From a checkpoint of a small transformer trained on Wikipedia.
Size: 4 heads of 64 (1 for keys and values), vocabulary 3242.
Architecture: no biases in attention or MLP, untied embeddings.
Training: a variant of Muon for these matrices, 666M tokens, 10160 steps.
Each number is 128 + 32 x the weight over its row's rms, rounded and kept within 0 to 255. Layers, rows and columns count from 0. Numbers have three digits each. The size before them is the row's rms in percent of the matrix's.

# layer 17 MLP down (transposed), 1024x256, rms 0.0709, rows 616-670, columns 128-255
115:121132114073186106078112118113135069121141138152101136181119132124095128091177178136110123165141134197112086107133069123143132140164099124097131104138117089165138094057084090148108121126118140165134056151098133044099164083183145163118142164148102147181126131122124167146129118146174111152109128155108098148124164115123143093145145132109145115057121127197177170126083138127136194117118
131:098109107147104111166148140088143166138143143123155160178160159146145100149164054184103149130138146164123121195054165118201131114076103151085164143115149146126093167111182179105130149112115129072069127150156071104115122116196144145156123152122113079121148122136142181150125092149112048096127104143068122126110191158099109093028139106150096115094124111097129113114106140117122117155091
111:129115098135112168095098150123132169102156123179110148170134119161164158141081122083087143135130117118137127142131160155167131167130122148128139070173151112143076105157127180111141070109134096083195096151123130053143158091171158068098170149053154128128174118131163105158117145133086052116126121073104155119133105180134135170077103138100169208117079068077147132082144150140096128084060
119:139129152117182141104110123102139139164081184153143152076187190199112104114166100171115101169159204142158144160135111172121101138147094113081164099154127159158151142107116123122168094125109143162117079138093138114146076056100107097139143123124156103132152129110127147077145157094188132139118098111123136152105174160118093155145064142166120116185129145072122151103097113146103153147126
117:143186178117136094123163085114177096126160137137160131160051114152122104192152191108096147104149115137087141175106174082108100116158083145180135120104149066170110204167132189096155121088067136190133167102108140110156059066138155106140172180095146143109132126113159080101107147162124121102141177108069092128185167163085127131139110117101157105202077095090125102138104131105153211095117
069:112138068134136154134083148136124121130172166094114124087066118123150106163137171075098137145155110144125103050051106064183091128158135180170109173169120136104098117121158089126046120191123103126165097069120107113131085163165093150191134158101199073120161067131089128157076091182149142131138124107141111093095145136141160144132163113142154141148122114161142120094165151146123150052180
110:113183075154093131119158106154113166128077133118135135146148069154100070101126124168139096146175121112180128080199077148146128113086072112154185139164130127193126091145171113104060111086135079132107212187158144177196175143190135141130160141110131117130175150118082136139128105089148091123064130141136108152160096130145135141108070094112109160057095135123054190119125157113136135157139
108:097151169124114131140158143099183147099102079149144137092150159150138141148103133207157178163118132123042184052125122123188156139191078122111077152144142168108107097109119105125133101135169151135062129162117158044095089068166137142135137151179119154082156156137134091115131126049126104152142140082111112152126143097098169099127168130126052125107214133149102111059084182171118113129122
032:168115121129146107125200120118136103075092133148150144134092169146165103124103108129129173154119152100095188147178102116138087155154107084094153125022086177185098131115151167155130163092099070103152114097171158052130164143217082091112120091116092119197090121148161164144173125112070136143139079096121161098109122079108108147145120133057088148105144125173139142113152084160077168128140
089:171105143122109137106130120125097136110142111117106121094145149106149142107093064172110157136104168157094159180130177165133112192145158160119195103108157127122140178086091116156107163065134104087122166170108105112081183119148175172086132138090103093107126148050128090120157085071027195113125148118061142134151115105074145103156163060118156163158057154132164100088111133108123082114142
090:115123093158131142130083157116137122173117110125108062159148163110096154144138101119145159114136169106152214106129094056141130135094094105160109083123218073129128044085108077129166150120131126159130130084133101086140167179125122187186127117177120081090092136149136078145129141129187177138137123116080160167145145131107153177126169127144134151118077132094122141135124135160155140134090
062:062089110063156119143185150145173088129132134139128168164079161098139123136106106101121087145190108131135107113175150134152131163096101118143123117147099129203153135144114183109173089107120146143131146117113102255120079149170142101132151111146148149103138119104060096121108153098085168139098165130128141146140174147172127093146124130091130105140133159090121147113104106170198122097107
109:128166079130106176088150177189171138072121161105072127139089128118116118123123183097146156124137147126106127103171203087108163100124092117114178070168127085108082115146087093145132107155105155186122167148092131154097077165117130123150125153098130175117090170141162155129129126124108165121127105128164168114156203182151097204106163160135125095161138138142200151130100130150156155115102
114:168156222119139195121143171151088169131124139108137145154119138132110093097110078123109143110180111133106108218132172139118119147078184115082113150095127166105160155153133121164163083135064122081141136111082187088142180096109157151148068146103155146140116099168125149180101115143103122077190188137135168115177157036164082122133104088102108141108162135160119176146144161130102180099162
110:152179132131099118107064118116067131142118113180118151150160125144096142169127163082162110154168164146102170143193141167115138120169160099126118144145139055108146080156190187136192087148137127156112053078073135131138162108139136084156124192136175069112086186163133098114132139134160154159149087064102184126127131108139122152095121115171133108126116159120096102174146115132096140157154
131:154153112116146108145113148135085152120111162103144163103155161114154140133109154119190115169129117185107135142101126108160059111115059130099138101096057136157103176118111105112099105145112160124192180113113160065060107152106125135109137108127117067152146161193102123147142177159125140096165119125114155076143158152168106139102106144189137164170127099146116127109123109170167132110105
020:088160137086137102111175079167132087125116114190124175105108151129120148096092129096131150070173152114133155113106088131128122183075069134101160154149126176204133124136151124121124113123107119161144129100175146121139115154144150109111163128049120070161102109152152134111166106112066137075106133123166110062137076150130103071145125132166069098090169162104157077174069113181157163099185
090:143107125129159129158180163149125094140159168131117064111109087131145165156074177158186185087139119070110141122123125174086123065116152114134165117119130126060136150167121139140116123150081085163114130192156094175139105099172111091175170102057062086143073158119144111087184139129055148128164087082134108093074143131169061125105142172156131110114149109104207093128137141141132140109132
116:100066132089140148100151109123138091111178171136127100097121122085094179119142094152150131103159173179174117131086130097100186136153096149175153136139107100135111106162139129083130156172171153133121079116083102118155073101149156155147133089134157096101158128073100131126090129183104110113055130101138151197190157098127134164119188111112107132080154106156120146140204142120145175138122
093:070151084176115130184173104141135184100167132111171094132100117146115135110161123093073142136141139165145157086096093128136127158167136148131128108074146099143093156153114103115107126083139096095098175145112105110173159144074105081156077104125202153120146124130110182104188143172113144104100151097109191142131135125159073124139115188094165132121167100143129192054119118166147124102136
092:146157101068104160127105104096118133149145101156111206150121166081145145157109128120081146142121191151053115097177171136106161110107066133137174158128114079139175106113119095164133105152115107097080141127145174141165133104122152154202113186066145132084148100141153137146075158106130161089137154136176146139166055164107130125140128091076104105119161116183137085181154117141112152125083
121:107108095114163155162082115097088129077101088125084135094111171062089138102144156178120168149150107113046125143151173076118178133135150080141122121092123125060100199168147096161127045188148146119143094122129109144146100141099177127164120103054137193095090102080144119139099162119136094132113131110090121137091167162120182157091144200117166104139205155082094102126123151089099153133092
063:049167106105130155195176109118113134127166117154121139149128146143140109121096112155102127096096118131119154154146159178141109139099116172147074166140103095153207057167159134184129064172149151132136193153141101129164122112096187136159144119096130171121124152103165101174177170098126102151105077114170129106163114072142123079155121104117179081125127145076093099064137128147141097159192
120:170137087082182183153117089120109124104140143153069099141112164107194120091089125195108095169129152157162043135125118148125152102122138143134139182083162124112148077176142121091125138116120158167115200120145131052129164141149165173163088108089143143196129139074110131164082129098062146100130135142198123140138114125166085131143103137141126080123119108086099160181176108111173098141147
119:183154133105111109165087102140132165106119149144133183186173105088157142128157102171141150093094104150108115093146081145147119127170111094105178089160120118104108143135136085191157096141176106124066170139135088141094144110069095111086146134079145088175094164154035130164128170135111137106129155096146097085226150182127152093125138131123117113106135135120150140125152068181102150124155
112:043154129117093174104141174113106099153151117110174128148197105095111093104145118170133150163128077155158131140105129092124108113118100091093100120156129109080118158109142106097150113137120150085108158133163111100100150152150050144135092142115105094139109127159077139119146112174153092135084166187125112138123146105132073146123152093101168138156163180143116177094148160200099081165115
058:148105148118169128090157109048108116157094061104113112115169134114147139136106126174114174106165089119111160144149162109101117096151118113144061121118167106152113099151099147097060122091066116187135133156188130150167096126159148117173095133130139135174112178124100163072091165171111150141168178086057108097118161121100132146081141127108116160151147107109128134152132095120209147074110
105:129152142149170141043123152105106117129101129083125107101119116099087107155123109122072111138157123109125085090072139142106094117088118114100122122131148152137168134091153161102169103119094140109156186121150088095138152137160144114122141122115142227106122064107161146133158078179178116157112129090134143130157105150160103123166139153185089107206137138150117115135114140147071055144147
086:081117117105156105103191093159152103092153109122165107158138084099157119121138154115096130089129125103131142123127120182149153076169154062135082128166166111177129066113121080101159141159133117139160151162208123254123185100121159106170163116132128093140158067111092084177092085141140087116148151134146086138127132136102132095068138133159080105159151123136093112188104102138153137110194
114:117092115111134137093154134147185129090107119171105142107126142095134153149106128102097097118147141099147157155134125153160133149123104126147118130130123131092078079133126119123127130144142182110181092064136152071131111053108103109150143149099149142144117124162043138162144151118140162158090160130069088160125150142101126099158124135157050076191154143100152131153141094105152102138144
084:119182123169160129159130120130126144176116078104113095130195152118152142134133125103157117133085131139161157171102060125118110174088105149136123117165104071096145157097107098109170116163189161125085118077096116111133206115111155111161138111207148064129123108101137113093091197160096096124123103144093143127127123108104189093123117180183139149153180106088151121140117130133105122080124
120:173163085176136117144137115179123132132092145023107149115176117101168134090148088153126217121172106122103111141144156147158144082176121114119103111134155109121119051161204162122122158129122088147122142135160164128127114179132089144103116154140112113120091168138154192099143125185152187099130126097141097164146110121220097142123094122145129144116114123179125139136087146122117179147125
081:145016167152191166092129141104122086135172152177144183113122101077111118113129114078098178130082182133118148121133103106123100171106140105134165104093133137208133165115120124120121158109130102137094142100170175030155155170163141125147162137140134128146069094130104130102068109137131135154057123121095089141115188147094147108119153190178066153221052070092139136094111129116145150158146
028:133143137117110131125183078152098112171194177107133139128125126100098140105127143115092202117147163090066155116157105129122074109091072158089152095132134106199122147115141158105115089130145126113148131138135143157081110070116156129137154146142127138115165101139120086131154112096133126155107142085127132083155147144087104119150104102099076052124132118129144126174157122176158157112104
087:173128144109189109155134094105140097119175153172125112150172081186093150078143130116138108111210114171161179110177161123140102070178139125162199111084140062138066087118176117116127123122138124093092057163120119111093107186144067135146148138155121136121149169107078148073143108099134136180156159088101154107209169134115110133144108109191089143076130113090124140206106108130094141129129
101:127147185115097089163083118165118139157124123101074154175129168206113133134159105200164156172118128075149101152132073116114091073082153128080140112148163133111148104114113104161107118154128128104126080155121078074119121110118104198126175108130159094111115178081134112121203132098150092115152139103191157093128154131154171103102127141133070137106117088138110091132104103172105097157095
119:178097123150081198128208170085125163159159109145153118079049153097098116148083175158111121081137147084126070128124117092137092146082150101121123182121104139128095147146144129136120181098111096153123203192188140193120123092172097206098089132150159114130091109117131192104163094140125136124116102057152131148118163176130135089168161116087109097065156092158087162138101118108085145072108
083:114132154105172130119140169163114137095059143101127145100146127158169110133150103130114139120136155089205190113105148089138108177117139086089152124101127169112076101121091145132090144121115109101088085088168145105135123162169120119151164140058203124119104165171111126114080201133128124091157100149076127149177138079134105157159168084071132141131112140109115051104140131144063107124157
117:159088087095150121125132187176216079147093124138091180105088104093130126068178104115104133172168122087124145102128176112106139138103155090135160060093093117151108108068206098116097087155154144143041106142155148086159162137060111164142154148127160149110114137176091108136186118101112183133107176123135089090141107095233152128141161093114137088168139111149122142104159123151117072168184
068:158138157062118095104089104116111120119136134159118224119134132137144174151136140183169112155069064157157122167148156135079164101129138089082063118178178101090135160158118081144131083125149120170146117114118163129120139061059150087099148101085128111164196123118117145125134168126149161113123144113152095170119155163105060128094144155130093114109162094094121105092111123081179141147120
103:041170141086154116112097127129188203116106085091102151161181152094114106149129118152193094107112129068132160110161086145181139125108127138145075113162061101151154117169144155162148157175138137119185176124146121134074057142102129150126180100103169086150112106155127161159113129086138108158126091092067118173057144071116121061127141117114098119143123135103135079166113117111147147091126
114:104159121107125098066156123182103107159058153095141109082167117163128134178104072093169132122094103130112105142167177185097105097140134137099127169090102107102133142206137061125146117141137123133090118082139116135005148148111142144160135140120134101127125113107147098072103142141132111140077172110089107153096109124074099084086101111162127182145173159185113151116140120119192122114060
102:115155119121154104119137118147066128106145145132175137118150100151095096074117100092105089088137108096132202091134101125118149088114136154127106143190148132123137151061133133172061170118128107125118115122157104143130083147151127116093073183071157116118100128125109096131142098137150147076156112126112097127132158176140130136136132131137099167164148167154134128172073154104144192141083
091:105085109112104077083107183151148134163118162099135157122110156125108144106140154131178156092083124126097148160121152129103186093105155136075138241088057151116107149116123133128077128131109128126147160095105152134109118119138087152142120106153111187123134119183174099109155156127113126154117188102148118126119165120124104096110069137202126161133095154113126183115058093127100108117139
082:160090135109150117105114024132105121084093128118145098089065110139168169115070125128147090149125122140117103124068159102154157154106090105114110148108096168163137123141123150093117102111136144096105153118114139127130149154109047197114099135160075122133109171143136154142129109128104148154100082132161158105121071127176119112156135156108011092110137146152169110105141152118158146054148
111:136156126155147139105140141076201171138107137088107116100112113125053081097114182166124121074150119122157180076088138108083093077147165120109163098098123156107125136145119150132148115112170144145138086099060149012104144102090170145106119168117147118128195074072117129146160105099147051123140074136173181148098106094165154169126177109200067146132128125062191168099137117113124131119094
116:108164076141164132160130176140125116092160154101162195169119145217102133154126153117092125141146114141176102128120128172100123108145082142158125102104152142119144165175083140100110123103167184081135113139147139133142214181119186166174147100118174160222112101129155141145188129216091102197126130155107131126148150160168088037196107122139098106118122171132135122110127154163166115147099
104:130156157104145134102179081074111126076140151142107160096151130138106123119108118094116078053126173140129114138124121107091150135121154095092132089097101089113134175153170115093139153160070122138118120129147131131151134128145142096134122118183057115154143129161139098155179067096147114185109090131190135087102186145102142132133128142135142179091116202095056095133138118131163170159120
107:132110147151131116154099147136131165087147148125164138184161145109156150136105134108117166141132136133078121083151151192152162139155130133136177110102140095180133130092081125120132089124121139105148138088118120228047110162142111128153076061171111149068112176117110156175165159114118117128147176109166134150125151190182152074111114139104130141072101155111123150123094134161180177124136
118:120171148193157080110128105085121098116133084120140112138062115094087117167111144076097117132108119138051130107124136134090158123155198121153098131151145129123155085122072164118128146119100095117101193130126122255133171103147125086128126121178187170120165177104162113122100068115093125137089057151142128111208126070080143109166116107157074132110163132122164140130152103092161124130123
070:094117179068135127080119140123151121153099097146055086071109101157156143143191097177164076104081107101145114212135155157084155077093079123127134131169105137074154120158146156169130156169130142158042125155110112121149111166130132108134086128104088091143103131166121161163202126146168134182089107113162168153045112101101130110077120104097132107110066133166116135138105119138102167159147
075:111082130109099118129154153104119089102143088179137079141097102071178127153089135107108119091115116152132201172144084152147113097166111128187109115166094128119134054163148174143165112119152138081108174109138085184122193141141112135093146139170116168136040174164167141087132064105095106149183150081122099144101111114097127128172099104143077144098158156111135073127102147109079116084139
105:149146171136189080146100151053132084099144127095132149148113102152126051124140100145116172156150145124161209105088132131160117152133128158100150159130117116165105126115137142146071120098124089097125129118121173076105170158105147087115132106112136131139103148102154129159125148128129100083145145138177119110192106123124077159115130147114185177115143196096093121140106130087155089065156
101:113178133114162131126100164071144103138132151150110200115151123171178113203125113078058091041136171105109183087120114155083107120130073124109182129112090192155144147101139081117124138162163181128094144126172116131139118156100147141123146129158097151143129148143117135154159141147111175131229112150120131038155155175178086151057147074149086123119105092186116127074079105088168118152116
069:094122140079130224107116095137130142184097158127194152211111145097097108157147116152156201062140152108108144196093132088167142140102148161074092088121153099140098107058121156111121149096174175128156179120111139025118130072156142098160143088105061180132146132191147144145104096133090097145096122095123095204157144151107140154084125145041175163098136166149141142104138162123109166110140
# layer 17 MLP up, 1024x256, rms 0.17, rows 617-670, columns 128-255
133:120170154156090067152099212216170174125128092095165112107121125125107102167074108151142051180071111106123117124113118167147142124056147106126155116166088133182081105179169159134131143207111160081083116112144172160114146162144156136170092113186035109058106129143093128153116080136119104189138106138106108109161162169156071140093154098121078155116141117131070077116136107128142062210121
109:168126154112097152132184162071155118137138139096072101126099130135155145131093143134104068138101113109121105157108133150097197145158160164171112137155121097107106090164170120169140126111126091123162200140176118112097106111156066166134110154142129083115065095121187102158090097130112124117105116097118066145138138099149156155093120167109118177139136104142092181057128178130188152060074
119:143059129089077154178080142138132191135129051117091074121083141110105098117130136167140076166135185127133130125045150104144153131098110145114132189158174141159120155104139101160082138160180192124119135106088142096099107150117149173181125134163105079109081123171152127132166050110129142160094050121127154123169158094108098168089108099101136188148163089139096169099096122132095135115102
117:145100203197128116091077169147145139132143146164127135149122082128142145152132092105114166135060102105100119135130145094115129115181100168223086170153189174105091149088116132127141166149179167142106178124080127166094183153094137121103129110107104080107127121104142151128149106132170130112136121107101090184124138126130111120081092084162134114162091131084118104136094123150114082112118
065:068159113166120079134120093098141109114109121186145125136143109129167052092129124147147164170142098163084105115176151143122108104107195084096121155102094163153128174159133155146172141093135118163146133183101104161078139147087086114116138093137044188142113210138146123093148166079162115207121129145122129128174145133120117122097136108119129143121146181131094184105113070123158108188075
113:068152138096190115145087101126148160214117153067148105103149145145154133067145137142136133145049143115109164105151139166107128128091100134153109112134159118155149164181179090107127134113149108145131167129136149175101127193136131173152120094113112099083151146183121107101151121142158123173126104192141083071165077085121156144106094107124127154118096148122128142114110181057129185135092
105:135152146169115141087082089131092135130154146145154104142140119131135152147085124097089148067085184098105132088137147131129139142129145110127103179169098146051112110106165166120137205112197179147134143184065166126080054099097134141154164075159159092140150142064166130081143162076125106160173135133146117138094091164172199153125089103160116127119130109091142081101151096162171170084184
028:093151098142140147088048140108133160144162128081128119123127120117092118104148144120130121124163100154147111094096139138114161127118110183126128116218125110111182099121130148139145054136183128078110140150070096128085156137038136123182136137147120138114081075134090129149102181169167099102133138148121160148123135187102126137164150111165159093192146124095178161139147107132171135142113
088:207182110144163127216174148078150129080124090126110100136138108154128108207081107131176112090123158143175165117089149125127166121209130126100144110091093166129111161104157092115124151152095164080195105153110132187168150141117119120079145133082178148128109111128129094119098108159119112076127141069175116114161124100175184118127155163116148079081060152156152123159191171098110145116126
081:076060121064115153172185080165143186160129075121157157155174150092133189119121119112141158098150127156074111159114100101130142127072129152092166160175107142138078058114129124137168104119109090096122125147128203115060055181124143068105160118148119093108167152101147144113098106104054123096126105188142095151130103135149158144130113167095127202172135117084139114095129124076112149126109
055:184220132169118142137110098132099117129140129095128127134098072206110131128196138124148119079158132171137102154094119121093136058160121170115123111113163128087146118193123125101119127135094141116120141162123083142106168133111114103197117125084159116129185124141201110078131124119178081083150097148108080111131123071091098106133157143113149146172133112158120119110133122138063118160140
120:176115122117093059098122102052120123097131116163109167103152141141132116091075140104092129179083136152127143081123167134122125150126122195155237091056120124173180133062121138125102081082114099122116108132135106143169121122133097122143152094149105168149049143094063124156129144097142101114135154153111213150067118101070086182133097157170122123136114148105087074146121119127127126158176
116:143163129070198149099076084118144128099178141131109141137109116132148157130151101126132112153096120101093112125117118083116097145147125136195123159179135115179158077114188094115161151085156143125096140180102113067069067144163141081096110169122137117156130067183127153120170073130151107142123143091103127155121126051126133125151087128105198087152071167203138137109049115148184166147145
123:100108122124153101091133190128111123128149187092123153131132198072137075159122069125147133141126116154124168123102120145121108116071140147146134119148131088105104108195142127121189159128162098140148122151155117149106165114098096147115139103120151103146174071158178131188113112072158081112125084154107139142111056116084059154101195108095105226151119145124113162145155096063114153103065
131:195118174193138176149127161121127140144107110142087187163167180161110138068139136120166120121116084163148119215144093075135083089196140168130086109186132134129150140111182155107187081123127150100106118183110140137182075126113177155113090098094152106137113129136096145128145126162133166179124082184141127133104117165192061132144100072160111096135160122166171163097142109129122166133111
016:122094113155107132120082150087099145159167124095118028148135084068145157143160118131116111147129141111153151150158140111112176103138142106166122097135144129115179088137130138141121114087160102116140179159147104194149126151134127088179114122200173193117182157094126112117110126132133098165169112098100139129129208081108149125078146144105212118119115073177111161109194145110112097167060
087:160149149128094130148087116143110089119117110144137192192127097046120092114176129124125119142115139175128127132158154099102138159108087068127141078173085103121138125089125122119125046109148165112096124103084103123133142136149059155134197121106119174170152110129126143169065128135146102163066178100126069128109073114105115124112117044060115086087112143092066194113128203119119129137134
126:114107116128073131158180137101172149177144164106117142157080168121093089078141115068145182105135147143216094153116121105167174103170162139160124164145123157130167109169166138133154131126127090111112127119144091127110086111154119112144121088139155075126163103129159144127088118112143169130094164154172091161140159081128081132137157155080173186127145105150117185076079097127110134117121
098:149121236139161115153090168186097117139135123128148106098118136132184156083150123132178162146129103104132087160174073149099170156071122145078100154143089144116114148173158185181058131130102105126181139167166131095068138153140132140144071129079111171149078138111104164145105116192080132112080138161177107154113133169117074099099091107157105106110096144146136097168146116098153104146107
093:117077109135153097114163103179105136173143214084169080126157106125142113188206066086143151126108070126125084144087146097110121143126152105124141130150140135164101131132142082133156154111143103150185132117038125177090110200121136064109118134164148147158101117141156070106131103146098130232082119127046107169156141104148107160119119144140137187130092101114155186132122116159117119161159
118:119168150129107094089164117067171129113099118140111180161079150082156171115151124084102091130151111098138171128138136096116110138132123087095170157137106128156137078137176135158108121187093164112131154111168019140137142148071105164095149163145018098147151138130226198148089099136136098141068118146165134098124113138147096160166155173085085140143169095176052135115144155135107135117137
055:171148148161166150063102135081160171109126145131128100084153058182213151140113161088146144169108127171131103090068119109111080065146163112047121120124135150120081195084110093090165136170114129137173135101098125128097149146165143094157159131167113116161150119164082141093134091160101165119197104159138175057081092131092099126108147116105094144169130116113123162171166121107112138174108
119:135154110161132088132105162167121136186150145144143187136091173133141141107102167151092055123120170117154162188126073130107120133193161095157148127151117135135074108148141065107128137090168197098094113127153155086129129098135094127158159169102057141170160152153131122150127136126143126147109137204093193161124095151149112126116096164101159073130166113085141170155138141088095088236128
122:064083169103131103150100112140176143118147171173158123117121111147124111132061173118068079131100122130132124153057110160128137151062158125175122101113132109127094126069145132061136146128130152124162115118119165180210135073069147090168113051109133161140123189126100075126130128126120055120135138126134113196145114180142127131186118113134132083082198100134131137122120103088115126095169
118:160166142138109084115157120099104087140174109076118194114130130107116150142058080085056074122107171090123141083191093090119187155086113125127177155134102140140115079115164149165048086149184207093090073132088120037093123159199083169097136148144083084140100145110207094087099083085137085147151153063151124105130108123140075120136145096142126089176118142133154166086184139142078146120116
056:091118124067139186093108121192136118112118126133187133129139106109104115119074188137149087083075118132193112138182134152148106161102142129137133153108133122182170161194171153133102173115138142103141099089103159094140174101128097107172127160169151116127115159170143163083161158064095118151109138149184094131124127163150091089128146152085115154083144063147112106146132154161045145086188
117:107151182123132165143158167154107138165091187128125111207120109124071088132162122109105189126074138084172123119096127078112114162149121150116160125117111136134122164111091152130167134076117133157118185129184125115158147117102098094164085119122114097119166145106150119122121110109149103138101168148098170117096116120129136093077166132147124107167076132165189134074100182137102100128072
074:145143132095135117086112120132117132166087070104147149152116194129153070173151085155080175119105141150124174107091130120122100151048141169106206108148099111102172191077128171149136101082216083133129173113101128129123107132091095135180113149094170165134133098086158182126115103115142153150113147139093158094159116175111172092163144138096125106119110134126044122094176163160134089140099
111:200155122108125106131078132131057136092154108119130152157136145107118109076158117097112155092139095174082151098086075124103100113139117167122114117087138125149106174140089065156169093106145107113143098108088127140128127167117192145099092148110113141128082059109154124062125135113110107091211100108133113115125199152133128158075131148134133114121157090194140116113161082152129161137078
081:104150115131082070159137171053113093151141150134126118169105072092124132125160098108122165148135115138171106138145160147140137171179101045127040126086114140113073167140127136169099134170135110147131123164188168113116060143069152118141136063165056118133159123106104070165155122179129100133120067146159092099113133104132142130151126150049110133107121127099118102155110149124157121112102
121:126114118197137107157020070122152105113136171085132125150169112067126121160138166116097099118156133155116132127071102110160176142125129140112148134145104063126154065169091163157135126128151106104107140179158149093152147099137136115144171114143157133056103146093142125099139124099104153130092128137149164114132165118164150136145161061125083123120138064128084133127119168141128112157081
083:177110115156089136102124170159170091149114067096138075144101080081162087145056092094072149099113177143117029053127134138122124085129125125132120082122129112153154156112181125114096092088152098129107111121103132094116157071100118072171083105169154184143114164132115138150066132145163134085124163134178158112128135138106107094091154194151195147218104093082122126143159150101143172113072
024:150105088179104171139120144161122094091092071117129067192133098167143119122090124163129066108090145193148064128098145120123153125154123088158115135184093129084177112173094083135145121134117126104108158103155096163162121154123141111123136065110104131158086130108106152102133136131100054140138153162113177109115104117128110125120169172111127145181124136124120128123133110120040114078167
087:149119145144142129079153153133120163192106089159139108086112130115144118168134113093162083152160118073109138123117149207086085110097123161068177198132122175118151162106099117095070103108053102153095141145156150069062107115093078118135095183177130142111110117156176137122100134105060117100109112090141141164120113139167125119116142135095125097122140129048097113094211181112108187174126
103:129112114139144185122107206126107092177072136157124106164117179134115133199100071099135131137100073138137158084115124129112151107159139148117115089119104120178029132132116155137149115167119198184139133162168154092155110101104141071067132108126127108109151218112207106062110129121149150162146140088185111107074134213069154120117088155091154106108088150096154100153116109139118152053131
117:194123085106113119121161136128154095193133129154138171103107122164086107186119108151103134121118132071102118107110057141199136183157107131132057112150125144076090099174189117181168147133102185083062112129127127138145131138187149176131093106156092095142115169178081132130126136140089156172156100191170179159140105130111131126111195114085135140098188102130127137163132173142105106132092
077:160105114140091128171128097142111167160107134127123149136107155212136077081105173135079141137160132136095157107149114131065168110143146170102116168106136147114121127117118066173134183129099112079093125145134171217136183149066140074126134139099095110115075168144112177119146130098095179096107085126176171132096139146143133170102141168142112097106142104080051145079148092140143078077143
125:187160161181137169122109138141096166137110132107166145139206075111085149155114150130063075094082130150164122063136114139091136147114122161070122051129114142126105110133119126115107086119139158120126190177041074084135097148146169142088092062100049160143105146121133075179148126115115125188189147120140111144141140159076140143083097117155141135106126137139187163107166028124076139089038
068:102160140064158089159141079147125116121122146094194104140093201125096123040165126128088141059142159123095131105140160156132126167178172142198117138086097093156187170107112135082135194119072074099141144143100150125166101104091118105136080162187102204107111128168119119143130094104102121124157087155174199100131147143124165103143136107095119111127112161134140160119095163180116082121084
108:145129130110132187111123129074116227062098087040065135124134099148179100084114133159133088119120105095122169109165127094172119160115147141140156134124138133154078135099101167071137153138089096077130134132094111119127078127151201116167095103096113086181104139139119164128102117120124124127108151116112098105104139061127108150072084132120148144159139140160176131186114118087162151155145
116:125095104132131139100108135128141090185125148089165096118132137068105178152159077074139184160147118125130091139090157163134087108126124153173186142179092146128133158111107109156148118164150074157131123135204103131095103209182192158122119057210135096112094141130114137143171169123145125133095167159136123116125113108115105095152110101157108097141123100120131143154143128100163093154154
102:139181153093105115128187123117143109132064136183118148121122138064174140137113152116106077107082176163108085126139117147195066149136072141146122128115181119045128134114097173178157143207155131129146164159150111136182071158088135157152104142152074133183087141150106149157155074130085100161215144132160158129139136088134144158116080175118110181181077138151130123174178130100152112093130
091:177117166088103136173087108166159132121113068095058072095132138151104142151145124104157071113113115176164112119097175140106071149141055066185134119165111103115126095089173094111115145121100102098121139168096121157110148112111138136172120128093150127117123073111098148132148145099107135091087070180190084138157158100096069121117078093149153105125120158159147116148119101094046040208101
074:148179140133146131141152186097067086150166095146128143161180089134114111156144163133146189133093137098124076135189155166083110109183174141136178138176124117105099092131140110147120150168119142123154118135165145099153102148098154084196104121135158089123143139109124080072081132091135088086099108171093137126155120123144143121131161162185220144168133119108204155104171045127097149111150
117:221087135143140107199085092177108138166129191128160171166152125162156126114101124119144142138114191152138133158119118121156085088127093112124170176125129179088115155154232089148102144175132183197145163116075137078119134116105146158142137095133108115078108150163122147220141060094116094129108165140132093209082100154123119170100094167104125140135175152107129063139124199100143127122133
119:114183104127158128120037136161166130128136093077139081081145134104114130140100118122139141080102110225111123127150176123118152086204167146076144089130176161118158098113145184164175160085111141137142110166109091077090090189122070222138122101152105060168157178144153119131115153141133112102138137129141187140158057121125117106116121112130141127135152198132081102099124169154124117082089
103:159185078184162046191163091137183098190109125161120079090093106135084167154158169105121154148150144118068106173150135167107124163083107090148149151111128181137147191114108162120123159101143065069167099156153118119031088163085088094131121050069147161131143127149156180125069109141186083152121106143134129174136086123137152123127189146140114190090164138101169164119155104139095114128145
108:122112198193135046144181157112092059149145090128143146127172105129115085106110077165125151128150136138155146135165178107135137140131161102183185127127115113170112124147129115154159134139093076163124109150147115140140119118134162144094093102076104123132130068130083176142089125106186125152155124169100115162105091130107127151145138104137165138104112145077158157143146119153143142113148
123:169152195144146173104136139139150191142101115109127108122072059183119179100175170172081079137119074136136073103071128166122145134153143164183132135132167119110119161117087160086086183164164172160120211118096149189111133073121096168099142150115073136103132132121125130091113186171116103175069164123155088122082122099136160194161141163110124206087187098156069097146160126074143122146151
066:110135141160135090159143153092052166132148158149192100124125085158137140107063147148102128135188133159131110109128080078177086173084204139118204081124155073118152137086081089139150124132158121156142164150151110144074151077097111090110175162126153176125131188111148105150128217124130137121107190150043166148161162146144071171140101161138129152131109079123093130078140156120126138123138
073:136195105107139123145134119109053150110164143118116143129123094185114077119144136156170154112120152140146053079138091171193174086097100173127085168122186114157181126109141072134145152116152143132116128101098152165146147114122114098088157126132143120067117144088135132073104174113119127139061109109140118116106149135092138061117172077107161086130112111113142146142151217118116089149152
106:132108176100115157133105102125092132110171095211178174119081149089164141115127097117109129125133177143120135074107192118134101136076127145059143101088140125138049135118111142106185055112152137135115153093134120128211157089148161178130121121090125129113159190171129105052143106131152130079114147091159133144117129098132132127126152125117080114123129119162166163083128090118172160084098
104:167101113141151076147137142099132193173114060134137107162143149060181087107101172137163188160109087087123122130175139111116079125205112144175124133159127125072122140066073125145112099132064167092148182116088092150069123134128190161150101123163131099125075063138114142130140104121152072126133173153077115092104131123125074096129099075172176141113105118103168099171173083160185102078149
066:147134102180113119150097120084187081136070131115100180070110141072061118125146120166115078159073107133136114218119086118126141124144174138145150175126132123174151113126093169069118075159105125106129119126091146136149077118103144116139148152108121136127100117135116133094134111194104097081120140136143104154093104065107099130112103149125127177131111113133155072121158088080145188132136